From a checkpoint of a small transformer trained on Wikipedia.
Size: 2 heads of 64, vocabulary 1820.
Architecture: rotary positions, no biases in attention or MLP, untied embeddings.
Training: a variant of Muon for these matrices, 215M tokens.
Each number is 200 + 30 x the weight over the matrix's rms, rounded and kept within 0 to 999. Layers, rows and columns count from 0.

# layer 3 attention value, 128x128, rms 0.176, rows 51-105, columns 0-127
200,190,189,268,227,225,114,177,209,180,218,211,207,188,228,178,203,217,206,153,129,235,166,176,286,212,185,164,165,167,231,223,151,154,140,197,181,181,189,209,225,305,203,163,177,219,273,213,207,193,226,144,169,221,239,196,240,171,182,214,170,198,175,256,197,208,205,233,269,233,194,201,151,207,198,190,233,229,126,177,225,216,178,168,246,162,229,170,270,196,209,181,207,198,183,177,217,133,201,128,221,189,196,204,184,172,178,197,229,174,193,201,209,244,221,141,232,181,169,212,213,171,211,220,199,197,206,145
213,230,224,217,136,193,271,193,239,201,149,193,133,204,250,195,201,185,200,220,148,184,210,220,185,195,160,173,199,204,235,165,148,159,202,231,133,157,186,231,201,195,175,201,228,229,211,241,208,118,206,180,228,198,208,246,218,208,160,189,258,185,172,158,205,175,174,156,266,202,201,205,175,202,188,196,163,233,169,230,251,187,198,217,229,142,204,239,241,158,177,205,146,249,211,183,211,184,160,192,171,138,183,182,244,177,172,249,182,241,156,200,193,147,170,183,243,199,237,242,192,198,225,201,226,221,171,231
173,144,264,208,140,179,234,179,160,217,216,228,168,226,211,234,186,211,149,186,209,167,160,207,181,127,232,224,188,257,170,263,201,213,140,227,199,214,180,172,180,229,254,177,163,173,227,198,202,160,175,241,194,217,175,236,272,171,197,161,244,221,194,195,184,196,176,221,152,176,225,216,222,137,210,158,244,124,146,188,216,189,124,168,229,233,221,110,199,206,201,221,195,165,148,115,203,205,192,210,145,229,188,180,199,222,201,212,162,186,187,190,194,251,202,199,222,218,242,257,246,207,244,234,195,133,241,175
188,211,172,210,174,211,257,138,211,207,169,248,147,182,155,203,175,172,200,178,179,239,241,243,194,165,239,227,171,223,181,173,183,287,234,216,221,163,144,213,188,209,145,212,184,220,211,238,203,237,198,179,192,187,214,196,211,223,225,217,229,181,154,229,209,181,153,268,181,211,264,152,199,205,197,181,194,239,179,207,146,178,236,216,253,224,280,226,150,192,182,235,178,175,196,216,200,171,204,142,208,190,246,134,221,169,171,183,218,220,136,159,218,217,194,209,261,268,220,160,243,188,211,256,208,240,200,188
131,194,218,174,113,225,211,196,205,150,203,218,184,257,189,221,209,179,205,168,195,208,187,186,213,205,209,218,252,172,197,250,201,219,222,181,192,251,199,233,192,180,217,178,184,205,213,179,262,201,225,199,197,137,215,173,176,185,198,200,221,172,182,211,205,169,273,180,154,271,199,196,170,227,202,208,188,198,167,189,237,191,187,208,258,190,192,212,193,144,159,179,220,188,182,243,220,246,208,177,196,210,162,191,191,236,228,279,159,241,190,238,181,139,222,246,241,181,190,228,196,219,203,94,184,207,253,212
211,209,200,234,194,168,220,189,197,228,194,272,188,206,193,193,230,179,158,197,235,191,211,197,200,186,195,224,166,193,210,201,143,179,231,171,174,190,205,176,219,133,148,209,222,154,204,221,220,209,176,212,248,202,210,183,216,221,169,234,219,190,176,183,170,237,193,250,261,216,197,215,179,178,204,193,242,201,234,189,181,169,211,209,220,161,230,147,192,151,213,173,193,169,190,182,192,209,250,293,209,202,260,189,212,167,204,210,181,213,215,177,196,213,223,204,193,206,167,161,208,182,192,231,191,208,220,213
159,140,235,201,253,217,186,193,246,208,214,205,206,158,227,220,179,217,225,184,205,218,171,219,180,216,208,233,208,209,225,272,208,174,207,200,224,189,221,229,146,199,224,222,219,188,169,208,188,168,191,220,158,181,250,120,213,194,197,236,194,175,221,252,220,193,201,206,162,157,147,197,177,217,144,219,237,202,217,178,164,188,174,254,202,205,231,156,210,209,198,235,182,142,222,192,166,237,159,191,236,246,215,198,232,204,214,192,211,185,163,207,219,220,208,184,170,188,209,180,174,174,184,182,219,160,239,145
185,228,222,198,224,151,252,218,231,178,222,222,180,159,246,243,191,222,191,121,232,216,172,217,172,164,172,276,212,192,246,244,219,182,221,197,180,219,148,189,99,136,216,174,216,195,196,180,258,158,207,220,184,183,124,182,182,212,201,179,189,200,224,172,181,234,232,223,187,208,151,201,203,246,213,217,220,189,207,187,171,192,175,186,189,200,203,176,205,206,223,214,213,199,159,204,176,218,143,209,248,190,192,230,163,238,255,198,195,209,166,163,167,194,236,191,174,208,281,199,212,241,138,166,163,231,221,178
220,212,200,236,232,228,176,190,180,225,230,179,177,200,166,200,203,214,258,179,142,175,260,221,154,247,247,205,165,157,205,196,187,184,228,214,208,187,269,113,250,225,169,195,220,157,197,219,185,196,220,222,176,205,201,189,167,187,277,195,189,207,238,191,192,213,160,199,142,254,191,169,187,233,217,200,177,195,162,213,220,216,182,190,224,186,195,163,255,216,195,212,171,232,187,174,159,159,222,178,213,259,194,197,193,204,162,193,258,235,242,213,217,236,177,250,186,231,197,167,195,195,223,202,169,220,217,257
192,199,185,258,178,249,178,213,200,157,192,233,203,244,202,174,174,172,164,211,217,225,239,159,251,231,227,195,224,211,201,194,248,230,167,182,199,202,181,218,164,135,175,184,191,192,204,200,175,175,187,207,207,237,248,252,237,203,205,222,241,220,202,203,191,274,246,208,156,182,194,226,202,179,196,168,189,187,152,194,280,209,201,280,222,219,243,217,185,220,158,249,184,158,169,212,184,236,247,240,214,182,230,222,141,207,166,233,186,180,222,142,172,205,239,197,224,166,200,196,205,236,216,204,197,226,207,256
202,171,234,215,220,169,235,185,200,176,192,167,163,224,180,210,146,205,253,221,207,162,172,226,210,249,189,249,230,219,177,170,209,201,295,210,186,167,194,216,228,215,235,183,219,240,210,215,223,186,225,211,233,191,190,205,191,181,218,186,263,197,216,227,188,210,161,229,156,159,202,183,210,201,202,179,196,208,216,199,203,189,182,269,177,218,235,191,178,224,202,214,220,177,212,158,260,194,232,188,243,236,126,184,256,222,186,168,182,240,227,220,209,205,203,200,194,191,228,210,223,164,201,222,179,182,193,165
204,209,173,241,159,254,226,174,242,165,162,201,208,197,177,180,221,195,219,177,228,218,157,225,211,136,157,228,207,209,220,234,168,198,184,201,195,170,145,174,198,219,226,145,188,216,238,208,193,203,177,137,178,197,190,222,162,182,163,211,163,248,191,196,208,191,233,199,176,214,202,190,198,226,221,165,223,176,244,192,165,205,230,207,185,192,194,172,172,209,247,212,239,198,199,216,233,218,237,219,227,181,168,171,230,149,176,227,202,239,193,214,152,200,168,201,221,201,208,226,208,198,209,221,213,248,225,221
192,160,164,212,146,166,199,266,216,243,193,188,243,191,192,183,199,196,176,236,209,231,165,188,202,222,214,245,190,235,224,187,201,212,238,198,189,257,173,238,203,180,150,266,154,154,221,201,213,194,233,159,159,218,180,167,255,214,157,243,224,208,251,216,166,186,212,228,225,196,199,202,170,201,154,221,240,165,208,128,209,195,182,232,178,182,207,220,220,173,230,158,213,240,150,227,210,221,209,139,181,180,241,190,215,244,172,178,145,149,199,264,162,137,286,173,231,242,238,171,155,192,241,132,204,183,213,250
214,218,230,172,235,181,209,259,160,197,179,192,167,243,250,175,211,187,198,189,238,147,213,183,259,234,206,150,208,176,231,184,169,171,210,247,209,166,217,203,235,209,233,160,267,181,198,178,226,157,175,177,223,209,263,208,143,179,178,209,169,149,172,211,169,224,220,190,179,185,229,242,207,168,197,148,173,177,231,273,201,181,203,152,185,232,249,220,147,225,201,225,170,196,147,188,165,220,192,152,180,210,210,221,260,208,130,205,155,165,186,176,197,274,151,177,222,167,211,234,177,260,255,251,147,163,178,195
246,246,170,219,188,198,166,151,209,175,221,175,197,187,159,155,178,239,221,208,212,212,214,219,202,170,197,186,192,213,222,205,207,242,107,161,255,208,227,152,248,220,223,256,180,187,171,203,207,176,203,109,211,218,183,254,191,217,207,246,187,156,180,231,224,124,213,150,191,317,199,150,209,201,148,215,226,172,169,218,212,131,198,160,197,242,143,201,202,279,169,187,200,224,160,188,191,251,196,210,230,231,171,178,196,198,221,234,217,178,205,151,215,201,219,249,186,227,176,262,182,236,252,267,205,186,130,185
194,202,148,163,227,203,230,173,180,177,215,198,156,187,245,229,150,186,163,216,226,180,243,184,197,236,259,224,261,231,246,205,209,161,237,199,193,244,206,152,198,238,239,199,223,237,152,177,193,244,234,206,241,192,269,160,234,195,266,176,236,190,169,191,242,212,203,173,173,179,237,166,253,180,180,177,196,199,182,221,247,196,246,232,193,228,196,271,213,205,183,251,243,165,181,218,222,215,183,134,186,208,180,192,195,213,154,228,213,190,173,230,200,165,206,179,222,177,202,186,161,209,233,197,211,164,239,233
173,252,195,193,198,267,154,218,206,175,183,180,181,186,226,194,218,200,178,177,187,157,239,237,175,194,172,259,194,190,233,216,224,180,202,273,176,232,182,250,188,225,141,179,173,143,195,202,256,185,209,185,150,197,206,236,201,204,209,195,210,206,158,182,199,191,227,233,127,202,198,157,171,253,242,221,233,212,181,173,149,222,182,236,213,187,144,187,238,95,209,188,144,213,200,206,211,172,222,247,203,205,159,169,253,208,215,280,230,199,204,196,242,222,223,180,238,214,217,222,148,179,171,241,192,160,265,190
203,194,192,242,230,194,268,224,202,173,243,223,201,177,223,176,193,204,153,242,178,209,210,195,261,167,272,214,239,212,194,192,239,219,245,230,169,204,205,250,192,223,138,220,185,154,209,152,171,215,163,217,180,168,200,145,234,217,188,222,206,132,219,221,219,179,197,204,236,214,204,240,194,230,182,234,206,211,188,228,225,168,166,188,158,204,193,203,200,278,178,214,111,204,189,221,218,210,137,245,195,170,157,206,168,198,204,196,211,240,179,207,197,169,188,185,197,222,201,166,293,190,208,220,177,169,174,225
175,189,264,184,164,179,215,241,195,220,211,263,166,231,176,206,151,200,210,229,205,270,193,189,174,198,165,183,236,186,174,173,195,219,208,199,230,249,225,218,196,222,183,198,207,193,224,236,245,202,158,199,204,221,177,185,182,188,217,216,184,232,198,189,167,215,231,219,203,191,155,211,205,209,200,123,187,190,249,210,157,184,177,194,254,162,167,204,195,193,202,202,144,238,187,210,167,211,212,221,202,183,239,133,186,217,181,207,168,232,111,212,226,211,192,223,190,225,210,162,234,255,209,169,163,152,206,213
165,175,142,204,226,166,171,182,220,254,280,210,156,173,212,230,231,202,200,140,187,226,212,200,197,210,246,244,209,208,175,196,202,264,145,215,177,196,211,190,156,158,212,194,213,181,160,178,226,181,223,251,231,229,191,178,186,228,196,182,211,167,232,175,166,172,179,228,246,228,208,168,201,186,216,206,170,182,241,215,164,241,186,193,242,185,148,240,209,162,196,195,187,229,210,172,183,220,192,188,190,237,230,212,201,247,206,217,202,247,172,212,215,229,184,187,235,172,277,170,200,205,161,185,159,237,244,187
114,182,137,196,165,195,181,169,198,232,253,214,171,169,244,237,221,218,237,140,195,225,264,199,212,189,226,208,170,228,162,181,221,235,201,198,221,240,228,219,251,195,241,183,217,217,219,210,196,191,171,221,188,233,180,251,223,163,198,208,188,197,236,228,237,205,169,177,168,177,208,149,185,154,147,195,194,154,184,136,215,148,199,182,173,242,190,234,178,154,203,197,152,208,221,158,199,203,205,209,195,199,167,201,227,192,169,227,202,219,213,174,223,191,194,168,206,191,211,180,181,191,234,202,216,228,177,220
216,226,228,216,167,208,215,172,184,173,196,215,184,183,235,193,239,238,203,169,202,225,257,215,252,127,248,173,173,195,136,211,216,240,221,220,225,257,188,237,225,230,261,193,193,132,174,186,176,213,201,169,145,218,214,183,176,195,189,246,198,197,211,229,168,176,170,175,207,235,157,167,220,211,162,155,213,247,214,197,163,176,222,181,211,164,142,205,179,220,200,232,217,183,219,201,223,208,192,186,208,219,213,164,203,178,229,203,184,217,193,186,224,228,193,240,199,178,167,168,172,210,216,209,196,196,189,255
145,139,176,252,191,256,202,220,191,129,174,190,217,219,151,189,206,199,201,236,227,175,172,177,177,161,224,217,162,184,243,159,212,205,187,206,172,202,202,172,195,188,203,235,174,180,243,219,224,243,234,189,155,232,154,198,190,182,178,164,199,203,247,236,191,200,165,232,248,223,150,209,240,242,191,196,261,211,169,203,198,222,277,197,164,155,193,198,218,190,172,209,229,212,249,198,167,188,155,172,175,156,240,225,180,274,202,189,166,197,260,195,194,212,208,198,229,232,183,169,228,187,208,235,130,201,222,218
221,202,145,284,226,247,240,239,206,205,239,193,209,213,222,154,263,228,171,209,170,218,164,169,169,238,151,211,192,148,182,187,192,182,242,191,233,190,221,180,198,221,221,203,171,180,190,217,241,202,181,155,184,234,206,163,229,197,279,252,129,204,193,214,90,160,174,145,184,236,187,246,208,173,130,154,155,123,89,216,193,165,177,168,212,211,223,207,246,220,142,238,137,209,168,196,214,205,184,214,141,229,198,172,186,188,238,215,167,215,280,216,232,240,161,248,207,151,167,199,204,230,246,244,173,197,181,237
215,160,218,195,186,209,183,185,226,193,190,188,199,170,223,193,173,176,219,241,209,178,155,123,221,155,191,178,188,154,191,159,204,176,222,172,221,169,192,199,202,198,225,177,210,195,189,236,202,174,163,147,220,177,246,229,207,167,178,176,211,214,174,208,194,250,213,255,180,211,167,177,187,199,148,229,216,172,197,250,248,206,203,211,189,197,148,134,216,223,178,177,181,259,177,189,202,188,210,227,247,145,215,185,183,211,178,178,200,173,175,209,223,139,178,187,255,236,205,198,179,183,219,212,169,196,207,214
176,193,217,277,170,210,193,193,187,252,162,240,236,159,143,203,162,208,186,231,209,219,170,167,221,211,205,201,249,192,201,189,193,178,223,196,248,219,249,183,203,195,269,186,229,181,219,167,165,168,202,176,109,191,195,155,192,222,198,220,198,200,206,162,209,204,208,220,170,220,179,176,230,215,209,180,206,243,203,221,225,207,194,235,253,168,177,201,195,216,207,187,178,192,192,233,184,173,182,198,183,163,189,202,213,134,173,228,225,233,106,251,174,223,193,186,155,146,173,200,179,162,179,282,240,265,199,216
173,249,159,188,193,227,164,215,163,241,238,198,251,252,226,249,198,195,186,206,176,194,154,179,200,227,210,175,194,204,171,221,214,270,195,198,211,209,197,211,200,216,163,184,198,180,165,208,239,221,217,193,206,208,165,294,181,156,169,232,141,204,212,211,201,166,172,209,192,198,179,231,164,198,235,195,298,244,206,201,196,185,212,227,191,180,163,183,174,162,242,233,258,187,204,187,211,213,147,189,221,239,182,138,252,164,219,216,202,201,205,226,216,155,169,214,151,192,241,169,204,212,170,251,204,139,213,216
176,179,213,214,211,203,223,202,217,182,185,165,234,215,155,188,148,172,225,225,210,157,188,153,160,191,236,167,229,186,243,213,166,234,201,205,186,179,184,245,232,208,206,168,248,221,203,220,183,163,216,235,184,210,197,178,195,223,192,222,155,218,160,182,218,179,111,200,212,214,196,177,176,229,216,188,198,266,184,205,208,179,214,184,229,198,213,180,217,194,252,231,249,136,218,185,245,150,210,181,228,198,230,233,225,187,278,156,208,172,194,154,177,232,191,142,202,168,208,183,218,211,184,203,220,192,140,163
175,202,226,221,229,194,215,230,173,277,167,197,222,113,143,213,179,173,186,197,201,207,186,204,202,243,219,210,222,177,225,164,171,213,208,171,218,190,212,150,204,231,233,212,224,214,187,221,226,187,232,161,242,209,220,238,232,214,168,212,134,152,171,190,173,216,230,193,251,215,224,203,167,216,203,205,193,185,215,213,207,211,230,198,141,237,204,156,164,187,218,189,234,232,160,200,185,170,228,206,168,190,205,145,235,207,183,225,195,239,139,209,210,260,209,167,198,141,216,204,218,177,204,227,199,216,167,219
188,175,226,193,224,218,188,186,225,245,223,192,139,227,207,191,218,188,219,209,137,161,183,226,174,210,150,235,200,201,145,189,187,203,197,236,280,234,206,185,201,247,194,209,187,192,250,204,210,221,212,267,160,240,250,181,213,184,154,204,148,157,205,193,222,175,181,208,149,201,137,180,239,201,267,200,213,244,198,141,131,212,288,207,214,191,233,169,206,175,168,189,196,197,222,182,230,164,198,148,151,220,173,233,192,194,151,274,222,201,194,202,174,208,200,176,238,236,249,240,190,206,178,240,224,161,166,214
211,215,255,235,189,181,227,174,172,184,215,252,257,220,186,209,133,201,210,250,186,137,229,174,172,152,189,167,181,254,196,200,148,144,160,183,183,204,168,172,245,182,175,186,199,176,228,176,220,172,166,235,178,200,173,202,256,178,192,215,174,240,149,157,184,159,162,188,187,125,204,218,221,199,167,156,239,195,150,228,218,154,192,224,241,204,220,192,200,220,176,185,218,207,157,161,218,260,145,158,210,172,170,199,184,171,215,176,188,191,210,185,174,157,272,175,243,257,255,198,195,226,234,191,206,217,188,198
170,207,188,224,174,184,179,194,195,271,220,177,175,204,239,196,211,198,192,190,191,226,205,237,201,188,173,197,202,160,223,191,147,194,236,214,192,232,249,234,178,223,199,205,189,187,177,205,242,229,220,162,171,211,196,263,162,223,186,147,236,175,215,235,216,221,218,207,248,231,164,201,189,219,207,234,211,268,202,210,189,193,164,186,214,203,211,221,226,215,169,205,223,166,210,206,235,180,233,189,180,177,213,220,180,207,218,227,202,225,199,197,170,224,179,161,172,217,188,154,174,157,208,202,197,243,189,142
181,212,196,173,233,193,251,232,160,217,194,210,220,244,203,158,204,186,232,173,237,213,191,218,221,153,213,212,239,192,233,147,192,149,209,196,225,181,201,164,208,243,208,192,175,180,232,188,196,190,228,205,150,191,172,146,190,200,199,151,148,208,256,188,176,202,245,224,185,99,157,232,220,215,181,214,194,187,229,202,177,159,199,211,221,151,209,186,171,219,211,166,236,232,200,143,155,209,176,158,240,193,179,166,211,239,240,148,215,200,200,191,145,130,177,223,200,145,192,224,177,196,169,197,225,230,191,182
181,229,216,125,223,257,229,215,210,127,172,170,185,231,163,177,194,207,210,181,221,171,206,201,145,209,187,243,248,184,173,248,186,227,212,249,163,196,202,238,198,164,218,235,198,176,202,236,162,195,195,163,183,219,243,180,178,213,197,216,231,198,221,202,220,171,218,189,183,158,227,180,191,261,208,263,169,207,226,183,202,196,213,187,183,204,244,234,157,185,217,212,203,185,194,192,186,223,247,135,164,227,203,254,249,221,179,227,174,204,260,181,144,170,199,246,285,196,194,191,212,193,207,214,174,163,186,174
273,234,158,229,211,259,161,156,225,213,168,220,179,205,159,155,192,159,252,197,170,183,187,182,219,228,169,200,203,170,226,220,180,180,141,231,206,184,200,200,192,191,242,167,220,210,239,228,170,195,177,169,130,217,118,233,159,232,201,140,150,211,225,208,229,177,219,208,218,249,228,229,182,182,210,252,192,205,164,168,196,181,147,223,198,192,190,174,193,208,218,229,212,206,196,177,242,205,208,218,197,168,203,154,180,164,122,244,171,204,222,208,191,167,193,201,194,238,213,203,193,162,218,231,246,226,188,194
239,149,179,171,177,193,219,218,166,196,250,180,211,143,241,205,215,149,169,203,195,151,182,210,190,190,198,247,156,137,219,173,236,132,198,206,202,168,216,159,205,198,167,204,249,218,210,187,166,173,212,214,210,240,213,212,214,186,188,177,172,224,172,179,130,269,202,121,204,200,196,182,199,195,158,177,193,161,176,208,206,196,234,171,222,163,215,216,207,253,240,152,168,207,168,209,232,195,218,211,190,216,223,168,203,235,267,188,205,197,220,191,193,195,191,211,248,173,229,200,231,241,196,134,173,212,191,180
195,236,198,237,244,197,230,222,204,160,244,235,228,163,221,226,218,190,249,163,188,189,140,175,204,191,193,193,206,243,192,155,151,148,189,229,212,171,243,191,240,179,142,188,237,161,232,199,169,222,176,143,171,231,162,179,154,202,196,188,261,219,222,174,228,233,179,199,191,206,207,230,215,201,211,255,222,160,186,210,199,166,190,169,188,213,189,208,238,181,204,171,203,185,232,220,177,209,215,179,138,191,230,232,229,198,200,168,192,147,162,184,175,204,197,183,173,171,196,234,209,178,224,234,174,170,194,240
165,240,154,206,209,208,213,199,170,213,250,152,216,227,217,198,205,178,239,242,181,215,167,203,165,240,207,203,187,182,220,219,158,173,224,232,230,160,232,151,171,211,223,178,140,200,215,245,240,188,172,214,158,206,200,173,199,192,225,198,186,208,217,224,184,140,164,175,153,186,203,159,236,200,221,221,241,171,252,267,173,156,187,207,213,205,203,167,211,200,220,227,240,138,205,226,148,210,199,189,221,173,191,253,174,246,203,220,175,206,145,207,189,196,169,211,227,187,165,156,185,223,190,199,158,217,214,286
197,200,218,167,233,246,204,165,179,250,194,244,173,212,210,202,179,146,139,259,194,210,244,190,177,229,211,197,186,199,181,270,217,209,167,189,219,184,199,244,145,214,296,192,169,190,198,194,204,199,161,141,169,220,197,169,173,244,185,224,225,184,276,214,229,189,213,237,162,253,255,175,197,271,216,195,174,171,181,178,189,230,204,211,157,258,196,192,175,170,166,232,209,214,185,204,178,185,197,187,209,181,203,249,185,202,237,175,219,179,246,197,204,197,265,225,188,143,177,190,200,236,163,232,225,200,166,172
138,167,191,226,193,238,168,208,239,224,193,210,209,236,171,222,212,218,216,229,202,232,171,221,239,246,229,219,166,181,212,111,199,241,213,214,168,262,157,227,186,178,188,233,220,195,214,252,202,204,217,199,198,166,174,241,147,162,173,225,201,196,232,240,179,235,201,190,200,224,167,145,181,148,184,184,169,184,217,168,187,268,164,207,218,193,247,202,166,231,195,217,247,219,217,155,243,212,219,198,178,204,189,208,196,157,186,189,244,261,214,253,202,207,187,168,210,220,197,208,165,206,211,154,178,217,233,209
225,181,202,209,191,221,190,181,251,169,191,174,221,187,220,182,167,209,178,191,161,179,178,210,280,211,211,261,186,226,187,232,197,224,248,172,202,144,151,218,201,228,171,188,183,171,214,205,200,247,180,168,189,239,219,201,205,214,209,147,175,213,201,160,182,192,226,192,248,140,209,254,217,197,137,223,204,214,227,131,171,249,191,246,225,170,203,240,223,177,163,226,220,199,133,210,175,183,254,175,188,210,158,196,169,199,230,225,235,169,195,176,237,131,212,225,256,199,235,153,201,190,161,210,174,195,165,192
162,178,203,262,198,239,244,169,214,237,195,201,205,252,201,189,241,195,165,230,213,163,226,230,194,143,186,174,236,243,200,206,238,182,219,143,195,134,205,186,242,241,213,172,182,182,219,227,147,205,144,136,183,162,199,228,195,218,180,179,225,268,208,195,233,142,169,142,171,220,179,132,237,184,166,183,180,192,194,185,225,218,257,160,213,234,211,176,217,192,212,200,220,191,214,218,287,184,190,189,190,195,209,226,215,236,168,171,208,194,225,202,174,197,159,206,224,230,162,122,237,279,211,206,161,209,188,220
188,219,195,170,191,195,201,176,184,186,157,180,169,222,219,228,202,234,177,185,215,253,209,178,142,203,135,208,211,221,190,180,239,190,252,152,178,165,203,218,233,164,237,215,240,259,154,229,181,195,224,211,179,186,200,230,194,174,256,238,205,212,205,162,204,282,196,233,208,148,243,220,260,202,208,175,193,173,207,242,227,200,201,204,190,209,221,267,187,195,164,175,143,181,183,190,187,193,132,190,203,168,185,180,134,235,186,144,215,197,202,190,218,234,182,182,205,225,164,189,161,202,219,233,161,241,209,205
177,163,202,201,202,176,199,176,184,182,129,278,227,191,197,169,156,209,188,229,182,182,177,269,177,157,154,183,172,235,234,105,239,230,190,248,163,172,245,226,167,147,182,150,231,220,227,154,212,202,173,204,233,202,201,192,182,174,183,251,185,224,177,163,169,212,163,201,219,194,229,237,166,153,215,155,199,190,149,134,237,169,163,141,258,141,172,188,223,224,158,184,202,179,172,206,186,173,214,184,185,229,211,183,174,235,228,209,186,168,210,195,197,230,186,209,162,197,201,182,212,241,226,186,233,213,200,203
178,245,248,195,192,207,180,188,185,177,220,203,239,186,241,201,162,225,186,264,261,162,168,207,239,159,262,214,171,240,192,170,207,211,210,108,233,210,233,219,217,233,182,179,245,197,167,202,176,232,217,220,178,189,158,235,171,162,165,179,223,179,183,215,217,161,231,139,224,207,236,204,193,178,172,219,208,178,195,177,192,226,231,201,175,220,156,195,224,219,196,210,229,203,221,182,183,208,195,226,163,194,162,208,203,186,189,178,228,210,151,214,224,236,209,254,175,209,153,278,168,178,159,244,216,170,239,215
211,223,221,198,194,248,134,244,189,166,224,168,233,207,217,135,133,235,184,193,239,181,211,192,211,133,228,215,167,197,236,201,187,233,152,191,166,204,239,215,156,192,193,221,201,200,126,224,172,166,182,247,259,212,194,204,218,207,192,196,192,244,192,232,150,167,182,190,177,178,232,164,190,140,198,145,221,194,199,235,211,142,217,249,182,258,194,244,194,237,203,209,207,173,215,157,212,201,182,214,164,240,197,219,213,243,240,212,173,187,201,181,187,233,216,182,203,204,242,234,241,202,190,206,195,241,178,169
175,196,155,210,185,242,171,171,210,308,200,224,215,212,194,180,161,234,199,159,181,188,235,210,169,189,159,225,207,161,201,150,224,239,191,183,213,190,205,185,193,249,223,225,209,241,198,229,225,202,180,237,172,201,218,191,215,236,202,174,234,197,209,207,186,156,202,238,183,196,209,196,220,217,162,228,151,187,252,197,135,198,221,189,194,237,238,125,192,263,203,199,262,198,198,150,166,212,208,263,186,204,187,148,258,150,191,214,184,203,190,183,151,252,177,188,177,191,207,150,222,178,194,178,166,179,248,148
200,188,209,233,204,179,262,171,180,154,209,161,253,232,183,206,165,185,187,217,193,182,204,256,163,212,177,224,168,155,249,221,182,194,196,240,187,204,237,254,228,233,236,211,200,189,118,135,226,171,234,254,197,206,175,141,188,207,279,200,191,186,185,167,204,182,190,231,213,253,244,181,160,215,143,181,236,113,166,215,209,166,202,193,179,192,189,181,212,196,217,199,151,180,215,228,210,182,196,170,231,172,193,187,207,237,227,192,213,205,191,222,156,150,220,233,248,186,241,187,266,238,192,203,159,206,210,171
147,176,251,177,189,193,206,215,158,271,186,191,217,172,212,247,233,199,225,244,220,232,231,276,236,256,194,149,194,204,213,215,262,168,197,202,187,229,129,226,185,205,152,187,197,141,212,196,187,236,229,168,157,160,152,224,186,184,180,138,191,190,249,258,185,183,243,189,188,179,223,181,163,217,212,191,234,220,233,210,244,181,194,193,196,212,182,200,173,174,193,214,216,234,210,197,193,238,206,178,237,180,192,223,190,193,179,160,188,210,187,155,236,233,184,182,192,167,153,210,196,209,193,224,156,226,241,148
188,191,197,157,245,139,144,163,240,166,222,168,175,256,159,186,174,183,253,174,150,182,219,189,243,220,190,225,178,185,209,256,236,137,217,174,197,165,206,111,209,133,168,233,207,212,243,242,206,235,190,247,235,208,197,221,215,222,193,141,166,139,215,155,198,189,182,230,222,210,169,186,204,254,200,201,177,190,217,214,211,187,225,199,272,230,221,175,230,139,189,200,183,146,205,156,143,237,160,210,200,211,188,194,195,137,246,209,174,252,151,251,188,188,192,204,203,199,165,182,200,152,280,206,187,150,187,171
176,200,208,229,129,151,227,210,216,195,226,146,205,186,196,189,200,168,178,207,192,227,184,190,155,202,181,205,218,221,187,211,188,190,192,198,178,199,243,199,178,217,191,210,186,160,260,181,212,190,219,195,175,204,184,220,206,226,197,207,213,171,212,176,230,235,251,193,179,139,202,229,223,197,209,162,179,173,200,231,153,156,222,195,211,146,182,196,168,194,141,164,203,273,225,141,286,169,168,149,192,154,228,213,194,203,182,222,196,188,197,201,158,188,193,231,229,196,180,203,266,163,218,236,222,217,199,152
212,229,253,240,217,242,199,180,213,173,183,222,183,228,176,264,142,206,189,229,205,183,167,209,197,214,140,182,193,184,222,278,193,193,195,192,146,166,229,224,212,239,183,171,198,178,183,223,201,203,221,190,220,192,234,157,165,187,202,183,198,180,224,224,211,221,256,161,199,210,176,254,201,225,173,245,189,182,207,236,150,235,207,197,251,204,189,182,195,198,196,190,159,186,165,198,240,192,154,168,252,239,208,210,228,200,195,196,186,248,193,236,217,178,164,200,197,205,180,194,194,201,209,249,243,197,211,212
211,189,204,221,201,215,246,246,167,224,198,236,222,233,191,229,232,137,214,222,217,220,169,188,222,179,220,204,187,156,184,180,157,188,241,194,212,155,215,168,208,210,160,203,161,261,227,248,177,241,220,150,202,201,215,148,229,222,197,165,156,217,259,235,224,219,206,193,188,214,204,192,214,199,204,141,253,245,248,205,202,196,242,220,193,226,211,167,169,219,148,210,204,241,243,205,232,124,214,207,181,190,200,135,168,217,165,237,212,205,218,275,173,188,198,172,136,234,187,202,169,188,201,145,212,225,214,172
208,182,213,173,194,156,201,240,196,202,195,231,214,191,200,189,205,216,182,191,213,246,203,201,213,149,216,233,220,226,205,185,196,162,182,229,221,139,163,217,178,188,243,172,222,230,200,172,215,192,219,241,168,227,188,217,246,195,239,163,234,176,220,185,230,203,208,199,187,202,234,191,194,187,217,156,162,183,174,163,242,235,202,240,237,174,180,167,199,150,141,205,218,227,246,235,220,227,223,207,238,198,229,237,186,195,152,214,197,254,185,219,197,234,194,213,250,160,238,158,173,186,200,217,168,269,161,198
153,171,210,215,241,142,226,208,189,190,187,216,227,216,196,222,125,217,179,199,224,145,133,178,213,175,279,196,175,194,207,250,236,197,219,153,159,183,186,173,136,230,209,165,207,206,219,185,201,173,241,240,192,223,219,216,249,178,185,200,201,176,155,199,243,164,231,158,205,175,215,235,211,142,217,259,258,188,183,187,195,193,199,129,178,142,184,206,232,229,224,209,207,195,213,222,163,184,242,214,174,186,223,239,180,211,198,217,180,213,200,207,264,232,233,177,174,203,183,266,233,202,191,246,233,220,219,199